python train.py --num_attention_heads=5 --qk_norm=true --tie_word_embeddings=false --init_std_o=0.0449 --beta1=0.95 --beta2=0.95 --lr_head=0.0118 --decay_shape="pow"
Each number is 128 + 32 x the weight over its row's rms, rounded and kept within 0 to 255. Layers, rows and columns count from 0. Numbers have three digits each. The size before them is the row's rms in percent of the matrix's.

# gate: layer 4 MLP gate, 448x160, rms 0.107, rows 387-415, columns 0-159
# up: layer 4 MLP up, 448x160, rms 0.102, rows 387-414, columns 0-159
# down: layer 4 MLP down (transposed), 448x160, rms 0.094, rows 387-414, columns 0-159
gate387 094:143138151214084098121106116163092152143136137141166143097115110084136109146115079106141112119166180125136096080160065142105134103143144152063183148102075092175124127144117104055119131167076092144074135176091093136144149141155152094114133127139147143106122139101157124150094206131157120111152100089128130151130135143114132188114094178138151161077141172123083177138126068151158137031159137117167066098110072090149159088149191071072135094110113166110126149152122070139172108115111116
up387 104:130134175104181107139045114146144111146123171093140186124107164125054126085147147131163137199095172130122130190108152127105151138087099074156075177083176135128084156092152144205122122137147162143163104115135140168119133130151129121075102135169104153166095080116102157107165081094095109066120137131101146160157088137150162089149172077178127104098157135142212092138105166120116091166114133110124191162129143128123104178131047119142124184150092124177139139106154103128079094111143120
down387 094:094104180080112070141095167166141115148116149189201152121113066166066117147133174123129130109132150170169114133141148113158105133132147115119112127092149154159104122100130117077211118162142140184123098141106101112137165097180130120158138112110099137187092066092115172122081116131063133047154107139152128097127129087106114116089143118174134115093148149119194118088167178140143147137124140163117090091080128141153137079171116098084134165155079175206126142129114095174077093109051118
gate388 098:095123117145073130152127091207115113137105142160114124072165149106142140133155091085100106108129078137106149135043150129138151061119140157108086119169115153145135189141121066116133075202101124094136147191154110115205146122148200137160142133157093156146125139112135164129116108069137102108115103141115113103136104139159215118146177142130133074120148136137122033128133099174128120102082089104137170099174120116117116128108097133104161136188049111162157094130106112140067145056104156
up388 096:099128079139123119094129089192127122079115089133123127094159050093146188077135131117101160120106085148178138123129092134112092121096110127122085082159185151103143192164119114091133064194091104110121098206130078124099119093165141084099115082115134157146170134157127127111122135062142122088135092117131162101095101139162187110172125108080142159160134161114176074124111134104131170155127143147142151100105134084189164131168116122102178135161066090113227119105139141087115122063105131
down388 086:146138042122084120148141080101102085164135204124112109185085082131088201146166158165077168142140122179081098160128115121143137157077108098144132128125141113106087185119162194138110099134091126110071129137160172116120122160138099091109123118119130122139100181123140066143120167103099143181120089113108108104101173103163156115102193192153107181136132157205076141170175198190148104137119128116118103141136134109107122126114044179152144120143139134102113133151131168125082140153173121
gate389 098:200119160130145156216130118080126135114124169126139183112147132081094120071142148102081134142098170127102104161117153146126118114175076102146100077073145156113116164093107125148115114165073147119115163141125056165189126162150109103113168172151067153160158120114156128104158146157138112130151147149149151138114146148209123146110101091115109142144100112144086103130056124127181187098140121194135052144172151104089138097095198111125109164095079136101128055157085136077123140135067121
up389 096:117204078140083114113121155123138098101108126158073133108088148113150136066133106099125069141096075127081147099124102113114115134129119127103124069157114138178113104104109172150155137117091147086094088152113111147149196143165105112133151160161150141095137172132136220099161120128130117104147069130108081069097148221117162078131127125154159129171138133110138140145079116137100134083162137175153089105119140086160167086103216130095123168162038123161090108070137121074101113080122110
down389 097:120116098103162079109206126100110162104114140097128094119135078147092171104102108103109110078166133096175135104116124161107147106081172139143119114122105160135117079167130084136109114128168117140135186085173165098123146104136072081158172115122132133085163132119169132171148113126099099114094149121137150069115119088076133146149142181163039096086212112181147120153118096141176104133187113090091113174138102104098114150152134127082082150042123156110117114182076160151180088093175173
gate390 110:147077143130192127135136148089129158110167193124194174115139125150106105116084145122174071133113157136154118151135111074136185150173173094145134116112105115087087095088102103116085121084085178136143075142084125154159161142188152052161086115125089166136161167128182086098111118157128113146207157094179125112085163181152065164109119131137082098144144099101139152119122112120124112106111124181096124117183110093124123153058142103071095116069124102200167154103161144124085136121112128
up390 103:133093098131091140175153118172184169100123071150073149102131044119128096147173064133148180077180136138114153153177145137135108132171129139125076114125149099107119116165097055099118108140129042121117170152104138164130120144112148204153166102076153170112097162161118101120093113101182167150121122115116101096131097150154143075177166146141054106038129112134083119101160103130146059143077112131139149160140124160108102048131126124149143140146081114134179102162128132132165091106135127
down390 103:164087127090110023116155125127133133199170173107136107065140110124185109115182152128153169116178089165171154111134158123096122153154127181139120100081096178155143102175092154087132180136150133111128106100137201160160138114113157154140110137170097076161179118118118167098104081182103097144118130140094124130124092121147157140109115080121111137127042157100098082141139120041080081162136134146131098116094145174097152130111137133148135104059196128121107154120153088136077163085148113
gate391 092:144079227133151107166139105111138203116096120075154165093089126081099144109146166234133158166118133130142061142150090117177114192127145115121052082150145156127134122170103070106195139120101152129156164203148138163125092101165128105155134130106124119152049120145126104123124118160150160077142121155101137168101116112109142132159094110108130111156156165132147157056141108071132163145141147119181138142120141083101122104097133108157168087131148093127138149149135181145178127060090145
up391 097:136180182108141153145220160119072139130093114124152124122121162066108121134107129118141104173094092114079081161158086134147110098135127127096111114105139171146135112144140157154080181124131119098113180164166130086058125082041135113133204099130108105086095116155135119149133104170111106112117109197060134129153118157069051127061071102133107144086119116110107100101091095169136111155157107130174097126127143165097104099089098109071117123160143152141126127189164088117182153097120184
down391 099:107147101090114167134145112100133159157065120147172165184118092102143136093115144107076138120136121116105149186157168144132113146151157120125099087096109141123148190141151108089170087115132145064090164129069141182180151126104133195090091065114119101158095145156114113174153147100141145163162137130139115159092198145095164110130055138105067080115113149137167094195109150095131127048121070071112166084174130128094102147141068159067123058134110114145151137193160116138133114132139142
gate392 096:110148122144157061113129156133118099164127126152125093117131116141139139101104147174143137084117163160139111103155181106172129135162117138139175112146131097125102102139110091150051179162169114162119088190053112153202127087156059141138127114098120168129115149115070147109112149125156102039135132118113118150129141192085081172079129065150093124120127109072137131118137104138127133090190079104177107188054074118070154120071116171182127139139135196124150061144151125121128131111129089
up392 098:098099119159149181137134106117110155112109119141154131103093172149014159124094137065141137133130130099099087165137127205123137091136113117134104180094108131157099122187141095158135127155130128084124113147084159185152165090118148107096154099152136185091154145183135178095147171207155119170092144081136122138126155122126139171171112138117135178177125158139134114168155144060136086087125070138089114103162119153147110119033063148161123204134169122144147103117122067112123110139078093
down392 099:108183138154154146087074120110152102121111130137146172124124094142126161129121112096073153101171164147124161125128130188113082154146175155131134122128193149139105119137093207125135078093158106148116125166116145182157105151095154164165086181163120132086130134047134071148123058148129117122049104042114183122165109149138151096130096097078093165116180095098189095166156042110140189131146150144109159066134122094168141134132125110127119072173105153108117115170124152149106153126096140
gate393 103:116173166139143110118140145140130154162092101111169179128112128109127118130129105090139117151131117086169086070072120182165135165079139160090187219116089079072122127104150141144144135135169175210148093166180135163132134083149152077071102128081138078114088162150116108103125173137133179139118153151117169130138146127098145099051092122107139165147125096094106161112144096070134128136148096132136056166148129120205142137095119099134095066176126126174077115098129100194139141144079108
up393 107:148096123145177128122175182140095104153111153153070216115119111042145070167124118095081113091161181101087093166096087103152127071069158177108141142151163054119149119156068133162182091107125110165152085132101139077056104111118110107096109138175111128184167152131159117137121161137091151142143134121091098081094127105160133189168131112138170124092112113181102160130166157161091109174136129086117131147141120124073129130078115152134074101117136082126095143160116111119127133175097171
down393 105:126116170093151085093162116069095092134088095157168099066108165164167085153098185122105107161138113140150168178143119178114084174075150138125158106140153157106127107120120149109112112058107113136085096116098175107187136100095143079142087128131138123120143115099168103149092116112118060101125106126109136149029187077086150135183086152202108090155148095109138113154113132148109109104140113118140094147069118135100134157108112085107063106086197144087124174085128108133169073085111141
gate394 098:119156162115100122149117100157165109125091145141185209136141079125145081141116155149192110115098093103134170100167109102163183118079110134081137157132165056162149110159151100155146149077149181160097112112138096082129105125128083108178103103165110114106113170120150088104116127122109164112117133174130132135157077138146092148150158177224130102138167084101135160133194095071132097161136181140112072181116151072115226139187124114124113141114118117100083131130177128135173151179122107
up394 100:147114166204136129159075114141126081123128052152146088163083124152127169143142166112052122158075112102103149047107163090168120161135084119140074129099132172117110130114157169160135166088095142076132093107141120145148160171132106152154127134131125162146163125113158119125057132180084110151179113122092193088080110113116143140099167127108023182193112102146122150124101164162121136120136130108126086112145114120110136154111151125079060116180080137111155151120107122064068135108155163
down394 098:163101144153108138102085149154081063086091146102137134128188121122134155089139104097130116110146174126148181131091127113121134103137125109117152121103167108076120083113127086178134147139088088128146119136148074119115130199149135091116147119063135089164147103070165114093164072178093171136193130128114126099192099119113097155102151135156115053137117120175077127085064169133131131129155128108203102124141087087134128152124237114113112106087125047189160107128163117152103090100090154
gate395 099:181085120191111139179104115090101097129134122130147100112167133130126142102180124077090144140152130169084087177117138101124156094108117138157187169113055174145110107182131122180120091169154150104083140159166060109166106143090144170152114186103124129155136087188113098109108114148158135172133162153118112124166187121099103093049100170143129151139139108088101134158184112134082128106133091155093103173117087107063102087095152129050135116175114142082109120156158113099132218142112145
up395 102:179120176132120128107149121109147126083115049162120136156135080106112118140134155104115192119131124160142119089162184147167143109146167102122141179117164127098116171181106118171148134155158132096132155137142084130131135130151114134077150145126102131145066171110072065133204145105170184112041156137129138086107109161113110079160112146116135132148137138116185094104156100068107139151150107118144171132104076192167104094076098129117108111127070132075114155084211110148090109131226173
down395 104:106129163120181150129069134111143058156111122148090132111134200130186168163093126091127106190102143093129089163128127124141122179136090143184126065094157101164141105135078111182129106136120117143060155172154125159100111140044088157131137136138168085106126058098125103195101144101096048138138107116171138126165131081072160117140109153136148134151136147140083184123125206125093078087098184117138096109144112106077121126111143140111159100140144153148104102135174082090141188105107094
gate396 093:162110119056095159148172149104121121154128082156134112081195124096153130147093193163089091188093134153164125104132144105139149158098054128111074122083115142123168085120112149143061100129108149173145130148152108151064119131113166069173165138118166105178149128160131120143072119061192154165161156148119100147079143084163151136115149062125168091133115134087139150104186118143192164163119124092088062068175144123127120113127082147181087093155140134126127121156147149144084148104111098
up396 097:128090159074128143137142064183138137129109132095136126102165147077176129165093158123088096223085123128196140132096077120086074078100098059133149119125118153162137126079123130112086107074133177134152122121130108148092160188161146122200152141142155151152156114103145071107107101099223102148150112151086102113106117162170129197155118093150162099155107150120138152135096132109142114138060075070140135080140097086115120117138128121115120186207153126124108118123117119154079113155110085
down396 093:119151088101097131090092118161149144102097085127134089175048141168119136122122141146100174073132146111149138111110138122168131066107120122170124082124144085047100144241129157129130116135110110104133206122134179118116131101128107110192162107114087109173126136173161107159131113092105174139171163041131097100154110128149104055116200121147099157173121142151113110074125141132091113125142130106135161119118056075149112149155134182125120154111102080072136155121101115057160151144106161
gate397 099:195152114151095068106159155136135076152121113137108096123172183137129143069132154154110092103109115113106162077129106167092125134143125143076145140116046095095163201162084152107135097198157149162094080146092136127141174129176093080175115121154088161154125168109095110179162157141094102136115087179090138109120187133132127119102133107100119061138124108142135054120184109166097106120184136159140180080090114140178151102089130115126078124127105106127133086159155164116160148046159140
up397 108:169117088162157201150072089153132124101162112136143152119158134128120144160103116078078178092125155128128098114135118133137137102156159134158125166149162143136075112127150174157160097128124157087103152132143122179149101141111137161102165153166097154134071165154191156070125131161166130150125121054172162081180065128122118125135086166139150171150102124118113169140083125076166148162108071116173103168125178161130094183203159103104208187127214151106129134130082114127126086156134086
down397 104:106109106107156110090107130115146146097141162090102121088084147085201162076092143112077115089098144139082131160104117141148121168135148084142143159151078139106151155151129131102147105193087126133125125189076128154130176121173087137137159191091101091133196111151085096130065128104174151100043103087125163169143128110136113117169115109178148102108095072113135176137101095129192121172117103172113110135074111085140166155127175071097137153132138119132154155126153093075190089182080084
gate398 105:087186125170121159135088158071114137179124079051145106071164204176154093109192131070132133128178137149164101156131062118157106144084086067117201172084138130168116136099128138090162132155106189056111121131109120093175096118118117132170148114116097129096121123116142136136173128126086144120142126160117144131122117112084105086118111155154146114121134173043131150139150110228166090112172137155190134160118148187168104108140152079108112098109108122179115118118131128114127091116142120
up398 106:119191062121098132098174171168105186157134106139136148154151147073145149143091137099124133147140098144086123109088091139138096104089184100190140149133117113075161161091196143176084115135111122128079103165129080142143213084088117141129101117110114108130115112135124127162158119205142104161107156120119084154133169151076115105144115044134207084130127151135168095126085116124110100122127120131151112123120109057092151122083082148138119075129199200127138091097146082090131109166075112
down398 106:143097100119082120115163092159079154104123215176132156072152107078131163162134166080085158091098093084115096145083116172163137104109107156064134141081152171132187150177101109134136080059110116116110152145145197195172081169127139166167111146121095092108147157116152127108139116105137102135103044118103083122187138090131168141135120134091148200158171121175109150178086122117079104112119126104075073145094152147129088128102131089119163136140105131097123130103142172107086103148102135
gate399 096:122118172083100120134083126097113088113071107141155178136119120064161162155151202139135114163140178121175098081132159125139137137129085112074171145088127042134125098169098100064147147115168150143150098080111164174129100096157076154113109163125099153136117071110164084141178121089094112122111139124113206143126166156144157139113146095162172138080151070106115110113156123125066123133136111147137060178108149125132132088139113141108176056091128148113096127046188162123083154163103112
up399 099:115112076127109112143087160054138101109092054118146155101113143116121139153167094112128125189196102112124116124105112095152144116126117124136098171109098119128151063136177074081109103167119117138152109098084125183131152140150111183101093117122103118105114156104120093188132165163141153147079117075077139153122130111123084113121157167172139124103160067131119109055134105060088113099108093134117090061122150121137158145075104126083088097084128165121120132089193121195116062113082040
down399 098:148147145167163061166160112140092126096145129122183160232127125099125134102175144092066139137138163111120105097108172150173072112113150153128158127101145127126142103162090158100202098137157141133137217109124143120177168125078149111145142094116135157162199144175106203098126140182084108125169093075092073091172148106088197139164093170100110126102142124156059160176092094176133170124134141137087119118118166155136125141119122103164165080144105157117166123144135106133145149157103131
gate400 092:088111160137174032138060136203113149137169134126142116128093125142131119135124118174123120178135097159061104157079140087158126101105130137094180201152139115149123132141131111154149149155134120130108095135156127143128193131065091092126140121094181092135181056082122131134117105094108109149102089194166076151149081167167105081162164074172157110141077113095088123147117062148179114140134190149100121075077144145153148128139171154124095170155082129143147132083131086081125121160141126
up400 095:191101059109104125092142146079087109140175092172125140102122111121139147148103128146144120076140109119168160099132053159105150069132092126135117078145153124084143147163154098095104137096125133128110105181120117117141108017152140136176147110149131164106116144093163083111101114191087164089112151123168173068208122124125147127068128165109105134143136185147122169094164129102127148111131128195171112198166145131155153095088077097108146089077157113163101061111147131141184130095094142
down400 093:194112151110107158136126111132170111159163129117185124074191144058135133100102132124080135172154125153111171105118111079134121108156151155112189134106115173088096113157098098131145145099212156158132137150157085128115131125073125073171118106134185116087130111113094141140129126098082144077110082072139082172147121078122188079120121148132085087121078117086107075164120074158113133095123185129124202155107137134176136114090137049134174071120123066121142136142129067169120155143115154
gate401 105:109147158170127103131147128097073096125077098107133102077147127118151057135057119061159100084148161115115115084088155114096115128125163089179131092192111084122137123147110144128116175108188214165071087141068139194144181124152104128080161118110135193139142100124176084054121145114130140100133120167144104083179139123090124133078127146141112120152114135153155134143124137110115088132152128186142171149134126113106152070087152132139075163099107216145125132107145185149136148093141072
up401 104:089146176189163127152098153119147150169059129171096082126172168157149168126139131147103120124148111100117127192119132151177136152144165117148121073063118217100096179135140141112167144110163219113114140159112126153115150099175123098104128161113131097102154116143184095091116121141115184124108182181097143123166122141113163141073190142131135134153075104166074084135109160091136134159090162154102118079093176142169108158173122166053133119098168159157063120134142148176087146149148127
down401 103:107141146087147149159145181130031142112111074172142090050078146118094129184119148103193159147089101152127107084135140116146113169110125108125137156103132117146131195110113146098126093079144082160137140138126167144062135073122098143146111152090092131144086090134049192145137087143151116027138147162157148102164146094086110108206136190114149154140156161157135157105150108168157150143107082100114132120103097111098169078098128089119093139111098119187171143151159147128167101146129111
gate402 105:194152145173140093127125148159151148125103166150117126098140131049090120140144150097074147089151149159185063096068149149074090105132139108136118091122086073137123085140082158114093197111145148144125086129142111171133128099165108096112068099075151109128163170149099114116153128149162126107127141180137120089124131134140159133062115187128153064089189177074146195086069106131153149081117170162119117071145147122097146170113079118138142115110148149166141112163198167163121099085133098
up402 102:126153144120169126127115107129150144100102113096170090130162154133174141106185144159213097122100096133180117153184153114121147078154130106113189092123230122145129120139131203153083077163130145128172084066127075123136123129112163120085150110123115093143154148112142124108097033178099144142107186132064178157148132093102066176123121114165138136103111118146070084131099108159069113176133109092144111114143170108102108123088181143094117117167124084151150076138166168151148158109125164
down402 105:124146092115081127155095182092115128154162137113082126133143165115140097154057127091169176064124176153162129175140162153095170111132091130159121219141101138178163125156126141101149156141098091172111150053158148115143108083188104162080163155102115123091172101146136119186116128110206114191140109169110087155140100178138126187158082099129166087135164110102121102064113161090185148106168083145063170152111123103100104157136113111110162104115135100118130127136102175097092116147169112
gate403 100:147097142110186119155116121130157146125182075146139140127146159113136142074119122063128150130129160185131092139069180139116137109173097126094157115107091145087128096203061147093129167166159135092101168177181098139142144159112100110075111142069092120107164180094189094102148091120088120086113174171130152102146154154138066117151130147181087131083166077161102134132085102122064172118070105137149148148180118141141120191120132139122145163154092199091136140150123155134113088050127140
up403 103:103103132116113161123149137138157099196101097156179179131135139142164162119180130131148129123094119163124146154059185140141148148097103148152122126148093172122110011150103136143103195150163133153099181085213167114117113135104106133117075136144104092112141183090179153150076138110142179147098144125088158185095107101083144128150190142164141130106180033155116129128096124082086059155148111102083145092160150101111185165147143116088117140143124156114133154159095143166124162114122141
down403 100:118099123137132124117143099102119134075109199132171149182149121170124168120107123182126118121081158083118171128122158097090119117111142151153177126123104153056158170184107092101139178115068217124110127069128110173123145119111160153153134146167124097100127165130139176174105131155104127186074087115112092152129122100132119117193144140177134146127138120143085143113102073103069154131177121118058099189134139120202105160069115146050151109061167103088110095122113105083150121176114124
gate404 102:091135153182115102180098127129191086094138096078139091090056097167138146127070179131121116114152132097124080091120189127083105120153074098083131110097100145156191139118103132099121124150135118134166170138133148108118142217114147110143152118178162162120099142058150115087136094132164160149134128093191164099141144158111086165143084164132066114114132088166160087092120073098127094143140068113086160089091066119099132162088117153118104128123098148209081101120170133141129074124133101
up404 099:077108143122142118159108131152161172122124111107115155113134145130120125143105176043167078132181074118104137083103125111090170136122118116102173116149140086148166178155118136145182141163152108147075050163134081175161096114117143155168086128194080084169109184128103159115160014116118144144118112151099124066110094202135093106181117104117132141134139092138097084121106181084080081141095085082167115148147136152129097189137090073139125131115115085117144143089093122104123120104146146
down404 103:153126161071098142131115169102102119113169168122109122110151148127155176158118165143171112131125159108134096199221076089155122081082129122150111146126164132121133178100101094152097146095123107131072153105123147121118162205145105114092146179163099146102111145123154102124150087137079131064158089107128145176159171143094137103122116143115089127149172141172156154127170103071190121092115145145077141095212115145135158166162121163103129159096069184155046138174102177152068150125103121
gate405 099:087118133169143131112124157106111085149104136203136113097153191126134114139180126131146144189178157201143114155084130172132105135130120052154121133101086129134146127114098133112119114138061145097126105107133095143102122135189110166113137181120121119072105118065165076100151168148080167119136027076217130090116096104163108102144148125087118117080134148050150137133123134096129105169154097112144093171130132196146074148143118035106117108127168138147151146099140120114108101100148076
up405 098:112199137141176153084137071123164128108090079113140093091129076110137084086077112090122113163137174106128128209128079108117128106120099067153189138170145078152167082154146117129111035116134125111210170141135086152161113143144150150151120132120125106128103129159114137148123120099091138118157156126136109131130096137179076154112093137177123096096120210120148155136122116108129144091160127070149192162070105107101067121054102122140153149120110116185156117066141177101097145107179107
down405 102:151085117167120156156166169127117150147155180142161037042165193120147132166162101145133149189127182068171108138143089099154091092136171099112139145113143160118164206033109156136142150142084098139133117075114083151156150172120123173102149133119139120141100131129186133178165137066103130108100110154137101106100103137119133136146140135113190150062089171074085153105131140120153092140185123143165141183142097054119099111117132131133096099160111074125117137092151148160111110147155138
gate406 099:092125087093125112121136182168134109140150080164147171101227125122226134154128120113126158123094147072170149072098154164203126146116164090117116161138097129085124131144048164107179079179150174145148131122136115144078142148154093112116147131133179100167065145166151144109128141145126130131095138177138157176128157087116141137102110166096133131139155202114119138117188082126197177145115124105156116179084132145142176138184118104111193132136094130169134179104135156176117165116125137
up406 098:132112095132096163154091131131128157155134137047151160110166114115174105186126113081126098101063136083202140131123087129133165106114140134082106132118140177148082158100172118146155131116135170151184077082127174135134096074113107134141080079125179145129130103085115106151058117182077151136104161121159141160160164084164182171177114142092115100127119113156098154153160159158064069155117126131072155071069140147115169108113110124101111117138167153092136139118176132160061098155081186
down406 103:044132101096156128137139165056197148150129099122055151173127093121145227112156157165149071099155157081135112113084109163101111137126139132208158113146133142119098096094103189172140090164114121112122140124155099143094128126133177130177071112194114076124200120097112124143099164134151114177155160168164164092094117092134193191160145095112107079178129095058138145150178135122133139089146121128155096117120105121096133127124135135062133148117137174098103162125121123123159149112116123
gate407 097:132074186108137144144137130080153100121171168094122145089124129148146080124119176132149128116148119118114099170132169129174156119181112159131201156141131090112196132157098176159146144180116146081135163135120160102103146073098075154089217134069180117140068100008125159127173130126113089133152119106106116152106105181125123078071135119139103098172124118169124086153136112112157185158128130111187128183147128109127134120120089114107121121083141090110111106137133097176210149077135132
up407 104:169141186097055161134116123139168185163134119118134107121113079096150111143181151172129180144120097125092083071120110178118161094133121090107117091164090106128159124146120179136135129153127116085179130146173103126105093149057093194123106147127085135051082107116048151137149155163135132178128119138155113158089105105181170132152125066126095157097147143150120104125114098166155148107136119117157156034046115149174100098146202158152155093116113135177147160090139127106182132111117146
down407 107:165087113089130157113101123102152129220165127169167157064095127115150111145135114121122062159122140122109193117150086141193120093136156103192137095143101110121138177114090098188128103075139113168099133029196120162105160152120111171087139139105136102141161079171148061126130144135081110123139114089110102127178164125136162109101084079142120147112125145137088157156088203131164133059117123145142077150137135097121095205137137185158151156090131112093107139104174165112120135119163137
gate408 099:114119170148106144157125138021148113110171094137140096121137160102225152145112139151117130134115147166193156112142092093114147150180115068158157098103079207069139197152081101121156094127158140129135128147112123142120093188088155105128146105144140155125099135092157085104150072174080136142050116068130116183188124166101154076132134148185137125119140112168128192096175114115125143121167140123169122141107059124120186109086183077137134126112113146122127101120135117167108097130111119
up408 099:209110104099105177076082208167122164155226153140076164138177163125144145141161140113113160153085140170162161146171128108172146085155117120123153151100154067072144159109113119182130153093135146094131147075151107107130110076135168137098158153061127128217116122086136163138133095092154163178154149130127115165170078125145127123103145089149108137117120205072080114133089125161180112180086108123129118158198176116151145111125114121144117149135133123149155099143165109133143102099103149
down408 100:151108116135117168147135107150096125179142160111153106103077147175142193080148159123144177063119101179160119119127089171167057137080099135085168129131111115114140181079160141138146159141135129136123079108139090154067145147137092143054140143117122078100115149115200103105108134159148146106110134119129130116086169084142135174170128132124077169148123155127136160159142135143156120092076105131113189091191177127126122126170020171086117163086148131164144216119132147095159139139106065
gate409 099:114138178089068121110102143145142111136173149132185139128100065122156138104108110133100161153176084147103087108133096159134095121168141149151083140063113092122159116159064170114227150136096125086169130106108112160131171166165114163092139079079112120123119117112128087117107115116145186122109150119141133116085060122122167173168152146173123159063158120139202085101175139100169094123176109143132058123160077135133086156121080096183138111178120116104135217128175133126144088126141136
up409 100:102242112107182094134147099094083183128129104137097182134132140085120127088167145189137085111065085107126186164149118111176160121127146149123158142102184135153143137152173135150104100090092142151125085110162089080155082103115145068109173153122100131150110157144158100096157108214134130126133137159152117116088127121060143095125074089100075098138126085097147094140179093116140184111127115123150175145120146150120166156091139131108144084184078110095166090072122102159098110121185123
down409 100:162169106125111109110087139174090126087101115148217109122151058131157101092186110169121163097163105125090123088078169085164106150132086127117164127177143130167115096159116082116187143146127078107107093131140134064113114112069127130070125114216129154206119120150099123082128156133156157132117067100105088141095067108114146136154139112093146119125069121137141091132107136115158095090087091130171143133110118169140097078104143088154164083049133098080147168125123139101088126075103092
gate410 105:172158165139144095150125170158163136134135185135133159076137095102102082133147159159122156129119187134119095086118154107125156184120151111102192175125134132133120103096083155171120136118169132196123097145091115121100174181153107115106096146082138161089166126144140149118128166148102130137120112183107118134097077072115110150033125163096148101079205082021117144132182101145124105129145136124144042165145096121114107152116093099107049131092124161189152173101140146152146093136119098
up410 104:059112103159182118122139117100084108094146156160139116072095112059109122147121155125143161108071160050137194147125158082122177161127153107153163186088111083153135166084150132141087171045154114127073093153101164161124156158108158120152152168165108128102129169101107093132111166090126171142126144186078110160144097112110088101139129118149137095111129168125128118056119068157167182142152172156124158132067133130152160103149098105142119213122099160161127117170087133109066117124104120
down410 104:122117188134130097162110151140068092086064141138130119139120097160044139099087095113166145109143126133161146083125112146116064101134146137140134142120085109158119066082122120097180090135108146132108147167065171095142141096108145162130095123183108080157111155103141117084083143119129142188104136132109135153115097128174128155068127092151150131181166100165126147140154135191138007186147146090134112096103116140120095060101112136093162063160147167152147174174122112053124101136092116
gate411 098:097113184115107077192127142147160143138094124124134126112138117138138144083113131154128134180131173147125153132131127169072112115157142163108071086152137140071173138074154171081131083147172112139185131122116100137091152132146099121089068085142170183177121073091088120113071201173121101097147127141182124182107117065139134137120134098136068099199170079152162126150154110111137139154133146089069106164109124138171126107173142097087104142147114085142181150069121125180163161172126201
up411 102:123117138143080134151191095120089149145144152133093109176128114125168129209130111128111190135094177103153116110084128129119044092101163144145206153126080130109089170134108124148108143127064160120147125133077154112153107144111124154086170134141127119198080148119089094215128176100146123133077139133061151204139131124068134110117159147149153103080131113124097157126100095199172136149101125097068133164147084120132171116100198149117158105116103182139037131140149140135126116115115133
down411 103:112119105132165134130173104111154160113153131168137089056095111147127032056136146159233107114138134096173115052182096123086173118144099081181086126088129164154163171096108118146143158116125173110147089128129189107110143135149096106140160150107141048143102132111166064118203115093199162084111121136166100134129091084141098142082108126126109099126098159128115124169119127151188178130119119086124121163178088113170145146110093099126095169134081107113136083114130113128139129128128119
gate412 102:121103153131127180144063153035208097176197166109126130068096135097142104108121135204145140099171146121165079095103158089102135167097056123119086196099117042127211198190095112078094133144122141156136098131146132155114092147147088132117115143102106148160139120116123080124149139091155161094100141151125101162089154140104101085153199149161150110141183103130113149137123137103130122153104104144107131151138162146129081144123133124164128108108095119156112152105144134164076108183125087
up412 097:150100090117107109179126108154112065148102122176115136118152113159158115125125089075129115089182170168100091163144113161141142111178116140179091133090151103111108106052081107105185072099193156083113083122118147129115117101113123193096086168164133141127109115192083111109131071103199173145183195131091091163119093068117101133129109122156130100125145097152156098095096128146057177122111107186094106122144131100119072093153173099152138199089148132127132157105167125112169115114158144
down412 100:136182130196153147100128140141102089082143151187183127142185125128127154178115144144110124097170101128119113086146188133136156106080132090128077141138096117117173152145148185146150140181152128095082047158121138201155151191121105151136120046155088143149106062173138133153153101121115089191149077131085126102129091139123146071170126132172131167120082144112165092115148137120071142145130121126171110090149163044126124127109117077112145105113104217127162166103097120123102145107151096
gate413 097:193152179126145113122157140088141089202162069076158140109183200120135161106094154120057106153176156133146153115143115133123197094116144133169144144155177067160164088124094179120117112113108141142038127132187148131129180138098137143107116126153172132149139098130154151137163135166159133121104144128140169102121107118169117158113094160089082136128158044175101105163084111090077202137130120119150141138161145130141115123093099112104075169163124148199142094127097134140121181141059107
up413 097:096107147133135172130133121144140101116141169149113135093180169158194113177115145185130032127080081154129180178152122099125164083101131115157166144105098082141154149177059170082168114168164156104059107116118150119073078144104177105112111115091158117119187112150116099141135094120075126132112118127086157140168127098132118155125105154129134110185134140195132114159161072144135192165085185171124154095154130086120180155086118148098168111173128118112069120167145072113084136109115102
down413 101:173132161127119104119096118165186138144160119109120094120099183110095097154163130130147148152050097131140072092166096061092187115121196131131137095067168198119113110134116147135133120132141160079062136117104179084065153088137151140152098112156153077145120063119152145157143137154099068119110145126076177126062124144113133156092131147128094174159140107126199122128206110123155145173153176134116122137104103134150127126143099120140187141142084119086161143142067151108196123090062109
gate414 101:128162131100118165190146116108113144131108092134121117075115138092117174137133158141104172155152162131102152157089065090138129136141125216132065072147156096063105129129105085093089067190128110170099151183057124160109125147131137114109151150082115181167111179153154123131094206116125128104107084154086100149147084125121129126158127102153208090055107156124098126098132106086164132094129176107133143104125107128115194143203153167148128139161073112128137080092126173164129138114116078
up414 100:152139154129120168130084080171180108142135117215135125097142130127114151124167090198160106110167114122104160127131168105163140139076144133079132111128102111155130125138154106106133164116114067119151218138141173135099129166126141066147118171149117108068112182156175124202122141180136123158065108125085127147159115129114163201090144081132137101157088166135117111185161154103098081136134178129184125148117167143151116143122101126162069113171164095138096061125097126084128052101074092
down414 101:117111153082167096049175158120165103134153115117120153197120122138142108183117141125134104173100119141152121165108132094096162116168136091093123088071176130114120111190120172102143135127121195124123136081110193173094203176146101201237090143088074096119125153147116154141115126133146134145098104136114168140073144102076110117147154167115110110174095117167116129126157120150167125145158147118113091171134095116075122183171156063137087189168124154152105172155119126164092145137093115
gate415 098:144147081167108147090123125143133118156143151076116163085141188088164143158132165111138111096119081128088076139116090124125145111157139182121154082127155158094187127120177072152125143139122094179118077139219119093148154102132149126138110158135102116151121085136183105075177169120126116175095098166165173113116129187130172150148129146157104104166194099144172106191124080181114111143174119119109080123119043125177129115137139092168095071137119159090229082138121130127121154120128163